Weights of a small GPT-style language model, trained from scratch on English Wikipedia: 21 layers, local attention windows.
Each number is 500 + 50 x the weight over its row's rms, rounded and kept within 0 to 999. Layers, rows and columns count from 0. Numbers have three digits each. The size before them is the row's rms in percent of the matrix's.

# up: layer 18 MLP up, 1536x448, rms 0.226, rows 762-789, columns 112-223
# down: layer 18 MLP down (transposed), 1536x448, rms 0.119, rows 762-789, columns 112-223
up762 100:567499515542494549523566449561546509355568576508489500520465470488604519502420485596538527395510598477518399445489480521577505446444475452490486496464584499550581524412513491488410508519590483529532630500440488498586538571590532497485432502519435486510491506490413516460541571422526458538555547542455529487497507460610512517559509457508
down762 102:400506568412468498481464518526593492497395505499464526469443528471522488447499542515503482438626459456450478451497436388467501457476380516535451453529447487497495438524472428504514418534597473546496534484376496544505576458532609476512499486491450567495504508496590510497471480458467430443550414457462497447434566538453515475481467535478
up763 108:411563460512464454543459497585486517543489539493528525605439505466574503587543555538502491573487551545530516585496525458525549496525502556449451504506500432496498608496431454470441474492491405451547459518522562437485535432420483618604419581539536576488568402468523376494485452473492530433560488513499505447562531405500504474535549495516
down763 111:471545455483503526551451562527444506454476485548539525603608515518584370540549388555467390437485538541531553520498507515525544488515489457406502400548483481552390442507428483623526394512600503516494476433471486464487466560528463593429494448479516515454479577477511590486447470473444504460515353614497469469470497498450456423550510515476
up764 103:467471528479501579586517433492517518578519589466496481522415476453421524552548486490524601512495479476598501572529555553491561547530611493431488519549501462467479419539543400457476479501547504488340560442546446526468456516447457435501456517436496386505485460603432542475575418517509409509609465459548509485530477555503541538491556547538
down764 105:384516515494537501477562418580572439500509436621535554520425502464434475447576511461549546432558424523525458507458546511476479475498495498542407436575506470477434479550464546477496476458538512454495382536512484472542513420512580525486455522509538523575400461562456503463518445556499454562486514476536472511559353596473508552512465437516
up765 100:427427410496463566440536529434548499445487461580489626470543471511467479520513439470515578517417505448580535497434435444520493556507542525447463506469519513519529476519572494472598522517523520564527437510481523434458567448453438523498548468557509491585481490522434544614425491512416502626484572542507539552401570562577519515471525542495
down765 101:503515513537525417452573456476489508526505560503499499488493447564594544559520499565545516551517550491511533439537493539497498478445601512591577436538574453419544413513502467555524487400469523561430464483558583383452464494455389584551523554490605620450451381417526500521489638393449539500563478468495476527513552500532560532520428504511
up766 118:516550434451546470426497468463514464533580522563571520581464457534551417505498512447462588530483464481573417618552406474491500516574539504509478400509453560535599495512488527484525550563561453543450530470545529451498475447513556473556510456431496498533501524507456558514529493485505384568433436570573509469503532521532535551615510500518
down766 112:443528526453536491442496359493546546429445570573465529534489458521557374534487498527590493516557516446504503495520378504528434591534560545419484554329532530501515439494529485494598565456411450555530454542466483511509483576491466465416496498475544467517515569491526517410499576564523482472463449477568491537521451570528556510543464618513
up767 106:568491470505535608560503486519566512500529483531456477488507426529522623483404526559554475577415468496522498526436542514440491508539542523543528393559620591469526499461539468475506502491534410476431467523390487495460519540444487459503513430552558540504547462540462578506487486610543580535518486543481476537554536438592471538569549538468
down767 103:555566358563548529460468497501552502488437470470569458517476423587538507599517507439597605576462432508530470548486431474524546486489565520468554472576513548480474514475438551475477418449542495548488454558489481563487530474506467465464509468516548508524582602514483492524455480456560459483463507570506501542590435551581456454522424461426
up768 098:456547506628517513436552489490467469430476456592515422455412518554540500526518584413485478538482514450594555504526488568450453577456475472442494594509525567536556469419401570539372436503495527476489575483616487499617507511532492528540493499433532414564406635511482495449444516473620505477456550495449487445501569433413508525478507506454
down768 102:471488486532490495473466412582460407524452500440531490419499570474436504442459491490481482475574522466532557560528471446391489543441515540490591536596491554548480484590557464533479490602477558503511450431497439495525451456511431493456446552575458427519517531596493543562517487459402570499581450438530498526556500444437445455503452579427
up769 098:422485511478415488531501488507384483452421499436496567408500427442449446470455532530480515479484486432472544524424491546614535538619457440428579527522489478478383586465425568576488561457459474556547466419482480367492528606484445565434476518522496556581501411571512503464521502498550549498484508559489549476464477447556530522518482552522
down769 103:489426507480479502487492503460526454488444563562564497466533499578415453458538466505517491456525493496551525578503522510454516455538469567526504578488442550499529469523597454459496531458536417466380548499583462521529547428532451515592509502381548544543480531446406546514512511441469551510509446515438467570481460475575454574516342474520
up770 093:438484540477593470513492484489430579506510563508530384505530475485507499389519470492503450487517466519557517430489548439500563522462495574529488545444424532488487513524549487515465561470482556528458503498497583502479485426488487436443474491505504437494568463615529565536557535456497521465493316440518487494536452555458464403454461476488
down770 098:444506565544463532492524447533460576488492589460463446422506579482495480620483515513438574514483500531494459458444551485507586485481629509553490489444456461457430562480443521425540440508483551524553439547430527504547464489482486510447560538624541526519489462454548422498500532512523428497492455491457496502444563524598536548467580478537
up771 111:471481551490467581434503440413488570513524584448527436492523474550485527543462563453452492467509411511503544567594585522503575522533552457480522427505580534556423473519475452503423580483512428509481471531504513466524616536496629473452500477509443499468561485477483413503521556492478495507467541436453531475448492392466533487504483558543
down771 107:520472546431527467535528488556514530397602464412519469548549448536481460457475450542492516494511472537505407475504426591496522546527530501531515397527492481470501466489427457430521490494531484416502525471500365589513473523527599499442557476508543542503540612479464439568480514549519584623463409539482467503508530562423488493593598483493
up772 099:446614526529443459432406549571465470558478605602513514434489536477475503484558435541504475534528476512495527497439514527507456479465535578583440463486559497557504459505464488545514499457520480401424505537583538491524530489503499475502577559451514490557505501455438491383440474574526397463484424580556535486478422408473496447505474547469
down772 100:592523562489465595536539489497515442486585497474516456454519448536424478566501501525413505528478593525578641511477539479495525515523457631564530500537412529529527489470492372397476487512470551512564540490509487484555437580450535449500456532567466535445485399552556580501421483505572396492530487539474502461476610522485530463532586430583
up773 099:651530553548558515484479515437438551432367448583506600479420539475485484448437507473425464523546380473529527460493545408428519521499433585556414485485563512462563463453504485469561547586471533606517501510483579500481526482387522593431569418581515450562446485593544580462459562535576481399500466535555433500496390481480449576520496559529
down773 095:588559456444490450468481507600458430503507456424445554408509553517512514515410504486532505527408473554524426547529488536477556524412552429501510504538483512358455402459402510478470481589571496496554555526564563562464471556438417457533558398486430450563503514502457480538494554439446524532452476526469583424592518509575525538503344601471
up774 088:537511549508493486524527492650477425452459578468509452480553478416482484496456547522463616576499524506513482499439473523510552442516500461467482539360516518487496530502506542418430567564431543407448479490466514586466480569457513464510476494573509518513467472492523507546458436519535479533563438474491507504476487489396451514466470494454
down774 088:524467474525549505532556469336441488510458513458509466516465559541546554530495475472521485598559463514515483540484461473433537463538564505554469476540515472503455614549507520520523485479521553563503521526562554523413431483540556454531450435460535567555463464432493443457583511455562475447562481383423485447490539531506492483488365567553
up775 094:442528469544442544521464503622515405565540573589518451499520538513580526551523449571442517491557524511574491462541512497481425556459462509517445526480593461541553557498440412484534524525439509525503476403542471484616502435523360490439442498424470466448525522614487440512596539503493451400544437513500562497488551481469429496462456569418
down775 089:481458521616468555509533520507519535511381520529472513444578442463432531365472540517494447520498502442569533517399525555536502484602509476453457495382430561520493452447544501515424453565533553547519399520552462547451492438528449405476464500473514547606449497468456519534584492395562429458563492409433612423508586472408398516477500507497
up776 103:519548477620519468512507462509502514532400540486597472554448550517577565444558506479517573491504530470465448565508566522610480505527501530545428542517478458529555516538405513549598585477487515477527471530416461343572456452442507492507576496527604560468484537648567435486489479435514502472462374545621587472468522555505489555431561496485
down776 109:489409595445554572578456451412519479521513431549509505483498555611552549491473550468524485534535417522594488483476480551376492495515531530447437545412510443562445502596458540542416495538523511437446487509511394552473482544446578543504487599476508410445527551502495598511452459594564521432494475485484567505530391491507502538493615575471
up777 093:559532441455592491584455493533584416465522524481503515527485560467476414445444488550561504572407463553522417415448560523365505443587477381448485446527632482543466502572490455518476485593376479476515506474525519567473446462519488471477491462468614528545485558519554543502492485471545558511476536440435525462605545513475428513477529541506
down777 092:485460476497645544563508540445517424566435453411471518509585512522486540536533463499447445489493482484450506538460462520613567564567487437471615572525533511495502558472514569413563402510588522562536532483472552451509562513495483516474554543457432405498532474550449455502531490526500467507475501547494485476487577566567544429553454509460
up778 101:525477490518564535510582472579405479523568532523537490522463583459532471435519465525544541453422581517496485546480508577508504437560502581485537433532536450553444466488434563467464549474481568482421521500530520476515337440464464549511497432504491462469488552458596556588570528574489448488490489539504558488504511515474553420374545517458
down778 103:493413529497491572522549527437566511486556609487499481518546590529503441403493425524560565428495436596462596521542438530465454550517505511502516482547362520480460559491488594520439426519501501492568495534519449493459502552447411488481568479449412395444463450466592630557450546458390545610504424512505533525460375431477519514485449519531
up779 098:490542499386492518476512514546477534586510528591493561523552439497516495464544503528459501501475552552523553499543482490558467433585396515523480479564530439506496463536478491468411587573558565441619484490523468476585492459537489490578482465551485457496494453464434509511539596463524589417493613484559502458512507550563448545570563543429
down779 095:505467534504478445472601472578444440471447619469510493495520460566567536493500470500622494527507480379463464500445448495422586498517454494479511537544423518465543461463588453504481471405549456515440429480513494573575521421525571454559568532491479520542597474522422542527562492548501511397503461530478559473503505561610495555490415443474
up780 090:447601486475491470450472534507547535539477564573520439429481420469517492516570434526517514565511427543503445565426464537520492539564418461449492531379440523454518422439520495445446422539530528473580510571507564557466471564460477483447475506573458569495540422517515461464495550499524581557494521535550528396552522377503404556537457533474
down780 081:494509536513521412541551478488454503460596498479444550520494560516524481491461545473451487526514648535509448541429536535499509479505524465404451462479473421492484589617504467520493354516603403520526499551487518423529585422518532523451510480516411522458503493439448560503536471527569506470439551486487461501548457498511556554491442447501
up781 097:456458457568479498557486536480438529437505582461488468486561431483534484434480568432491397506482436500470507536546453548458523540444537531627512524539577506475508483510543614522486360527514501566447497460523544457547485448485482557486500492544481509464518557530530448527406499587471487539514523513531552456513401468552456457483535408483
down781 096:547459431526424503446436471527420468484461449501491551605489465477442451491499500515469514523486453462541408527506570547406466498490499534479434539498479436480530458506502514527474457468500476557523416513606633505482537459564481459563450520560507519428450495533535454516533576449493531482547533660490584432528423407512538510477498515435
up782 099:500483496498559465495488520495431496510488474456539492447430457500462541473434555516534465407451625534485568441500519485493531541445500549521523495493538497419459437515528507532553561522555552554576505459541563537500488466471598556493453609452454447559561504562524444506527494479560510539492452494440462544491523566455530512538449431446
down782 102:561500508476511449528534540550526516540435509416489510500482484509382545475488523419463476560549538446498449470444526473430576440463468547454465477473499494417353453479655485506546511513454484460550463516541457439452573439535516462501423478515485561506552537453502488483587501585452438574600411565560470524485449438468523494487431482420
up783 079:414564507556444553478448511495408516549491583423564511480499518535613466484468458415555573484474472499483502497536544495440484499482580486609459404489431516536411564564462511451495475602568518536594501459457435527512501520497465486520570476563486455545564466490463561469516515488507452478429517483522580418587510472496506511645531536454
down783 079:529470453553495466503450522512468481454459528505421493532550497531538520471525428497501475586479495519469576445446488488583548466565527559501492467449473442469560454522472541545390430461544578494498455530470587444558457477509557441482485453488593555456492570569514558487471509607508492572515524429394405563471492515457423539462492530512
up784 114:478531492475495479546522482503514525441516511500610463602542428438444491422511548450511462660474531507537459451500445463538456560537524512547538483536548551442491483466474466512487599401452512537415526574484537455527407539480515439506457541449449536490543470630412429444459487594465482399610497538502460622435487517468448476448533546598
down784 108:556375537487471451546534591560491453456617466572529521586510579499545491526556459491473490557516507495473526522384483500512468479400416495509604503456430574520485560505602551542609542506567490440423569487495429505430427472554519504503492484492477582599529421489512571483427454438548562475418612502466431614502481447549433487418455507493
up785 104:507512410458565466516464408502481560444454494517467448503502544515501450559546488507471453526485528599430575510504555424537537507524549496552486507518509536442467495503476482607468523531537430479479461598446408543485513446542438493480543509467477427453554413500570530458573454414441503549462421434543435431546545412522512490481429534598
down785 104:460555469457477570442495492481491473486497540474431495490479565571478428379444558568577449532413522473456464578472445558441547472478480465483522496450590425437452493480445415585544533401526471458482494477545543421373461451533500512513441469524544588475481393511515431485423469385520574483579460543512447472503538529500428479487529501500
up786 102:550522448482539562459476558433591457476496548496473442502496469449474461471463493498412482534485508571541533508525579483390526560539476434535475498406545435605443590468527530550351488536555558517389449541572468517442402569508456529562534586505500552509554590553477427530535533489548561483499523594415540543427459502505591533449525487529
down786 101:469475435495437493471526503417503475542495525604518557583549484465528550473493450557470459444431465514412492579455465598479491517507426515469458529402483501488389430509523542607489454597447440465441572451482438568496485470506567520377468399541486482501487514475402552462543500484500469467484506414515526469515447455501456568514583554526
up787 098:489526533495534443445561521502545503476397463549604468432474474421534539526564558589532509588534511547437487481437445519590507549524512442494510500611568465545538459503355455506524535564565537506496433446541487586594448440539505525525518538422543557488455417436514465531432442561484500518475440628561457526542590506525500508503594513449
down787 101:472409496466405484553506510507467442550402530534530425465537519472559543541491490552592471494570504474427582508514542522501498464494586454501618519461503476480461564484524555478528440566496438479521510436454534417445522447456474607467468524578473468513431523479511427551445454550428534486523471544495481497529600585480517454532467428465
up788 099:554396537521472474455655459485514552521561528487520520436439469509480487425512540542441467528416531492577500474518485565458538595518572531492458429503535480501566517481511527420457501462544494434379445543459504505523509512514500513424514405558520520484450481480420509545514536529424478649491505519507503491522605546498522572568454492510
down788 098:464532478455552561545695575515478598459553499491415450498480570489528565586578521430472481537497607527523490501479544535588496405485537567525430464542450520438500471511521484514514527473389446470489506517471443463413495473575470465514462426566479552378518534529493505464533440513508478594511486507518448564479487541503491510523548503491
up789 105:483400530530419504537548517500475496573579421469416501393477554536473494536557477571485561483434457477558515457502522496465529546488484577505606479597552534420438414506570444485467445461478465612470486501524494437520436515481382478464538467399530455537514565574517493481579490523493519513499506489426522520596553430531527471484483520470
down789 104:451547406468554529494472440539366520502480592498444537533492482514438514542534544517457493476461491535474527472558428472598506471507506567549566555440443481399489524489447509550440483509542538546406449471508514476554639514471376450549493434414549578460513489438506530520537458503479500535501517440571467478536520506504556577514529482541